From a checkpoint of a small transformer trained on Wikipedia: 625M tokens.
Each number is 128 + 32 x the weight over its row's rms, rounded and kept within 0 to 255. Layers, rows and columns count from 0. The size above them is the row's rms in percent of the matrix's.

# layer 4 MLP gate, 768x192, rms 0.184, rows 264-327, columns 48-95
size [ 81 105 105 102  89 103 115  92 108 105 101 108 105  99  57  92  96  94 101  95 101  81 110 103 102  84  97  75 116 109 109 103  99 117  93 100  99 108 104  87 100 111 109  95  90 108  89  98  99 105 110 108 104  99 104  94 112  62  98 120  98 105 107  96]
[[ 97 116 107 178 145 111 110  49 110  78 133 105 142  96 138  65 172 142 109 115 117 113  72  93 102 190 167  97 166 142  88 112 139 157  70 152 172  65 165 111  94 156 106 175 103  96 157 102]
 [100 125 117 133 163  91 192 141 151 162  95  92 156 143 134 105  81 140  67 183 120  88 187  58 177 146 184 101  97 137 128 150 106 127 100 129 134 137 184 106 142 131 122 132 163 177  81 108]
 [148 140  95 165 146 173  67  98 104 106 144 149 164 135  62 126 110 118 129  84 103 125 198  97 155  89 145 158 143 152 132 122  86 141 164 124 157 116 150 140 119 188 161 138 149  95 114 145]
 [112 156 133 111 171 156 151  66 121 117 181 105  89 180 163 146 127  81 120 111 124 177 135 125 159 118 108 125 130 137 106  97 117  79 128 140 102 105 127 140 130 173 185  88  82  88 156 145]
 [164 121 120 186 120  78 162 180 135  75 145  91 113 165 154 107 144 100 170 111 145 130 101 180 129 130 123 150 164 147  97 146 104 115  71 181 137 158 114 132 154 127 157 182 113  88 132  93]
 [101 121 135 149 155 122 111 168 167 165 119 116 130 124 133 122  61 130 136 163 143 144 171  33 119 103 151 161 108 123  54 186 166 169 110  87 110 175 150 129  82 119 120 150 127 100 183 137]
 [143 201 117 126 144 111 126 119 138 101 134 143 111 185  97  77 144 172 105 134 123 140  94  57 127 142 122  69 154 164 179 122 149  61 149 128 187 137 131 131 117 177 170 175 165  97 113 133]
 [129 135  98 101 129 139 126 148  99 110 148 124 121 112 101 124 167 133  83 178 108 130 103 147 119 133  51 101 120 108 148 150 106 143 170 183 122 158  96 171 165 127 144  98  77 107  75  81]
 [ 91 187 187 115 115 172 157  99 113 106 149 100 116 176 126 126  92 157 153 104 129 162 141 163 145 110 133 125 105 166  64 115 161  58 163 176 147 129 104  87 108 104  73 151 102 152 127 117]
 [168 154 128 104 123 107 140 163 119  99 134 179 105  92 139 125 149 135 109  74 113  83 121  90 131 123 160 171 183  94 142  95 107 125  93 133 156 110 117 109 175  95 187 147 163 162 122 103]
 [ 74 115  89 164 135 135 142 134 110  72 118 139 161  87 136  70 127 143 108 137 156 139 128 121 116 105 114 100  87 108 140 231 144  37 208 132 136 184 136 117 138 122 125 150 107 185 116 151]
 [133 137 172  97 146 195 150  83 185  84 111 173 103 101 155  37 128 165 111 145  77 146 115 164  88 118 101 187 112 156 110 151 127 128  96 105 159 188 121 151  99 160 147 153 136 121 194 100]
 [161 143 143 120 163 141 175 115 123 147 142 149  71  80 151 157 125 132 101 133 152  74 174 153 163 120 108 171 141 138  86 138 129 117 165 126 160  88 149  80 102 144 120 116 120 125 217 148]
 [115 117 132  85  75 141  60 103 108 155  82 117  86  75 161 147 103 112 139 122 146  87  81 121  82 123  97  90  61 122  81 108 172  97 143 127  63 115 152 151 105 127 126  19  90 133 130 111]
 [125 125 150  99 157 124 146 133 128 133 164 151  73  73 142 154 132 143 140 137 115 145 171 154 160 176 138 120  71 180 116 112 105 172 188 129 192 165  89 106 143 173  82 160  91  96 102 207]
 [212  95 174 111 119 125 160  98  89 139 116 119 170 176 114 142  94 118 171 162 177 111 101 155  90 108 121 159 118  90 193  87 105 103 129  96 133 117 159 111 187 117 153 183 107 173 140  75]
 [122  92 197 147  86 145 168 161  77 120 104 144 145  56 161  97 170 112 181 134 119 111 140 146  96 145 153 166  72 145 114 115 134  53 144 193 116 126 138 122 118 148 107 131 101 105 138 106]
 [ 75 167 145  63 152  81 121 113 180 140 131 139 149 113 159 191 135 120  86 190  83  83 147 161 168  70 124 127 128  68 120 172  87  76  85 126 133 147 108 163 128 154 133 115 122  98  63 106]
 [204 132  99  88 144 157 179 169 124 140  88 127 111 127 110 127 127 126  94 148 114 126 154 143  70 109 141 184  98 150 114 107 169 141  59 154 169 147 125 159 157 163 133 110 141  97 153 149]
 [ 60 127 133 123  61 168 156 133 157 146  63 105  92 168 104 146 149 152 150 126 112 138 139 103 127 155 177  72 115 168  98 129  90 137 190 176 145 128  88 140 181 168 144 191  97 120  83  93]
 [140 201 150 110 111 107 136 104 154 134 158 120 147 132  84  75 144 139 128 137 170  91  91 125 124 123 163 123 118 101 107 107 101 115 132 116 103 133 127 194  67 101 126 154 167 143 138 178]
 [116 161  74 146 176 145  92  73 105  87 200 123 117 109 104 116 141  94 138 103 117  82 149 142 115 145  99 212 138 119 171 148 154 117 116  62 111 156 187  89 139 140 161 157 128  84 111 109]
 [139 171 107 157 182 191 117 162  85  86 178 177 152 118 117 118 170 100 117 136  92 146 160 122 158 127 151  78  94  91 151 109 142 147 144 130 127 175  97  80 172 158 126 101 105 148 116 188]
 [143 116 111 136 136 123 133 103  62 110 106 131 136 171 138 132  98 131 107 139 104 115 137  99 162 112 160  83  65 171 178 178 118 113 158 125  59 156 136 160 137 137 139 152 131 155 187  78]
 [ 86 159 159 143 165 107 137 117 137 167 124 117 114  89  58 197 125 201 106  24 131 111  83 120 107 125 114 137 182 120 161 142 105 153 143 103 102 129 150 157 140 144 170 160  64 111 143  64]
 [134 187 168 123 151 172  92 128 163 103 110 148 125  99 115  98 104 122 122 126  91 146 104 127 153 132 136 227 117 105 148  96 155 138 122  73 145 116  73 115 124 117 109  52 122 140 155 131]
 [142 174  78 101 100 190 103 125 154 160 116 110  75 131 146 156 105  98 162 154 126 178 117  88 120  98 138 141 142  72 146 178 166  73 106 149 137  85 160  82 103 142 154  78 103 136  83  78]
 [105 171 101 115 159 142 129 122 130 150 121 182 130 140 176 170 112 152 101 172  80 107 204 181 176 183 144  99 151 122 142 102  76 147 144  86 103 128 116 117 138 138  75 121 110 129  99 169]
 [120 113 104  87 147 120 144 181 150  84 141 109 112  89  83 137 179  81 113 138 110 162 176 161 154 177 108 157 126 169 122 202 202 108 142 146 139 158 177 132 122  92 100 129 146 132 120 170]
 [136 121  68  27 149  89  91 124 180  96 102 176 111 189 104 148 132  95 126  82 149 167 111 101 148 156 112 178 114 146 125 171 135 117 105 157 166 157 123 175  61 181 165 183 159 150 162 109]
 [ 98 118 186 131 124 111  65 142 118  99 135 176 121 105 138 135 115 111  99 118  50  98 129 135 175 135 115 146 109 150 138 159 110 186 143 116 197 148 156  81 107 124 119 138  77 140 174 107]
 [109 174 144 176 148 132  87 119 123 168 121  68 154 167 149 129 115  73 151 104 111  77 169  83  94 135  88 120  99 115 144  78 110 151 136  99 188 135 122 145 137 179 132 124  96 157 100 132]
 [188 104 155 152 134 152 108 153 131 147  98 134 112 131 100 123  98 145  98 143 101 100  67 112 103 156 168 167  97 110  31 133 100 157 137 123 136 211 107 173 147  58 140  83 151 117 113  94]
 [ 83 155 164 105 102 105 132 140 116 158 130 150 111  81  55 204 141 145 137 145  83  97 185  94  91 132  90 108 124 134 146 121 135 140 108 113 168 123 120 107 135 208 100 130 142 128  92 139]
 [138 115 143 162 121 100  90  98 160 150  70 161 120 101 147 170 165 102 194 108 114 130 185 195 129 126 121 138 115 138 144  63 184 152 211 133 129 136  88 152 165 149 121 151 146  90  84 169]
 [134 116 112 165  87 120 126  56 143 100  49 143  98 118 128 171 106 126 172 103 124 154 123 107 105 142 105 116 166 219 137 172  38 106 105 148 102 122 128 147 143 131 147 177 142 108 109 153]
 [148 147 119 198  93  82 121 195 108  85 112  94 163 172  55 120 186 139 103 159 178 183 115 179 124 146 153 129 152 133 127 130 127 131 130  65 122 152  94 205 109 127 128  52  89 119 150 147]
 [189 118 155 118 102 121 176 120 123 147 139 114 126 120  89  86 171  98 181 132 106 124 149 188 135 143 166 164 173 126 109 119 109 119 111 115 182 128 131 246  77 162  71 143 111 135 148 163]
 [109 132 150  92 150 157 153 121 117 121 140 107  85  97  92  99 120 196 206 209  85 150  77 113 162 112 111 118 131 146 159 107 126 118 154 126 163 143 175 155 136 111 157 141 175  77 167 145]
 [ 78 164 143 120 167 110 152  75 130 113 135  96 156 138 117 182 111  94  79 116 100  99  92 150  96  99 119 116 194 121 142 174 110  94 147 133  77 101 146 162 157 147 167 135  66 111  98 191]
 [ 98 106 100 142 134 149 107 173 114 105 115 122 103 183 103 147 134 190 132 124 134  67 149  75  60 159 155 171  82  71 119 122 162 140 126 140 118 141 109 128  89 142 123 102 162 129 155  92]
 [109 167 170  94 125 153  72 112 128  78  97 152 123 124 141 123 120 146  59 138 137 111 159 114 143  49 138 152 100 117  83 120 184 122 184 126 143 112 171 151 152 115 143 180 128 169 106  76]
 [171 187 168 134 100 135  79 113 147 107 145 182  95 164 137 140  88 101 169 138 118  86 162 135 106 113 107 159 147 156  63 146 148 114 114 116  60 201 115 121 125 115 157 118 110  51 120  80]
 [157 134 124 175  95 172  99 147 134 172 156 176 127 151 139  93 151 186 115 176 111  93  76 137 150 194 128 169  95 114 217 127 124  79 130 147 126  73 128 131 148  95 133 155 174 112 164 122]
 [ 96 183 130 133 128 200 135 127 108 139  87 134 144  95 162 157 162 119 107 176  91 154  84 138 119 146 158 148 113 110 139  99 131 132 127  96 103 138 148  61 163 148  95 134 108 120 168  89]
 [119 170  65 139 159 134 129 225 109 101 173 102 148 158 195 143 117 143 141 176 163 156 111 141 112 120 123 172 175  78  91  93 179 102 171 108  94  76 180  96  87 162 133 151  96 169  79 102]
 [ 87  93 128 108 112 158 113 115 178 165  64 184  80 133 104 104 151 162 125  92 114 147  67 151  93 105 133  88 110 107 150  94 137 103 119 113 158 213 120 105 135 106 122 114 113 121 135 141]
 [130 174 151 101  87 125  87 129 127 118 136 170 188 158 117 136 166 142 116 114 120 151 158 126 168  82 140 125 180 150 145 107 149  90 132 107 181 120  96 146 141 142 110 120 171  89 157  94]
 [167 121 187  97 133 128 126 107 117 114 104 107 127 161 134 106  80 114  98 214 170 164 110 128 137 130 107 168 113 185  98  92 163  76 108  33 161  89 170 156 125 138  86 125 136 155 134 112]
 [160 105 146 177 104 121 168 146 111 143 169 146 166 124 131  92  87 111 145 120 139 107 167 107 124 139 178 156 130 159 154  72 152 120 105 151 156 164 122  77 144 152 166 132 118 138 141  92]
 [120 116 145 128 168 141 174 123 108  79 105 131 127  84 130  97  23 115 101  79  89 109  98 128  70 123 135 158 103  96 119 149 137 105 143 116 118 112 158 123 143 165 140  89 120 162 100 108]
 [148 119 113 142 110 151 169 146 120 181  84 116 137 141 103 140 152 139 121  83  77 154 112 145 151 194  85 116 115 129  61 119 150 140 138  98  86 146 120 149 121 123 106  92 135 100 132 139]
 [125 114 163 101 105  98 110 129 101 113 236  92 141 112 123 152  92 148 167 135 114 143 113 121 154 135 107 178  82  65 169 175  97 103  78 182  96 160 145 106 133 171 191 157 141  77 195 116]
 [107  94 192 145  99 157 116 115  82 138 105 126 135 137 169 125 136 155 127 133  87 172 141  57  66 111 116 135 110 129 123 109  90 123  76 160 122 132 152 132 127 137 114 175 132  74 147  85]
 [153 160 185 140 148 155 147 142  68 134 120 155  99 190 151 125 143 172  90 125 115  74 138 104 118  91 152 126 139 173 120 156  93 120 168 152 170 151 113 142 115 126 153 104 125  50 147 191]
 [137  91 175 124 114 128 133 152  95 103 128  91 145 114 110 156 115 176 175 107 114  51 129 123 103 166 119  62 139 157 130 213 117  51 126 142 136  97 101  76 148 120 147  84 107 125 157 137]
 [180 113 112  66 152 101 122 136 122 157 167 153  95 177 140 117 109 175  93 125 116 151  89 148 148 197 131 143 112 186  53  59 111 143 169 173 104 132 112 118  97 105 164 174 114 157 144 111]
 [130 112 149  59  75 135 115 174  78  98 130 114 127 178 167 172  95 205 137 187 125 122 138 115  84  95 103 143 147 110  98 135 190 134 141 122 116 169 150 148  80 151 151  88 110  97 118 135]
 [141 160 118 134 119 161  77 105 141 122 115 154  94 119 117 170 123  91 126 104 131 130 104 127  65 138 149 130  70  97 141 129 119 187 130 158  93 125  84  94 128 121  82 106  88 124  75 131]
 [105 114 153 129 155 122 129 122 179 156 111 107 105 112 167 167  98 128  84  86 138 123 120 100 144 103 117 103  90  97 134 168 112  71 139 170 141 125 122 117 163 150 129  70 154 137  84 168]
 [149 142 110 118 133  98 146 149 109 109 109 124 108 140 106 149  55  57 143 124  81 193 142 144 146 114 118 119 125 106 152  53 130  72 114  72  83 120  82 140  62 120 192  93 111 121  97 149]
 [169 132 124 122 101 111  92 225  74 150 118 140 124 110 161  79 138 147 126 176  91 106 112  89 133  68 179 152 103 102 109 106 113 166 151 117 128  81 105 113 119 182 142 101 109  99 164 178]
 [123  87 136 151 128 120 132 128 182  61  63 186 138 142 117 146 190 121 154 159 173  55 144 132 100 157 121 169  88 111 109 155 168 144  67  96  63 170 112 158  77 101 159 203 135 120 125 154]
 [123 139 150 169  54 103  96 144 107 134 104 201 148  91  94 101  87 100 169 102 121 146 167  95  76 192 129 118 133 184 137 126 117 154 103 110 162 174  76 106 172 127 140 158 117 118 195  99]]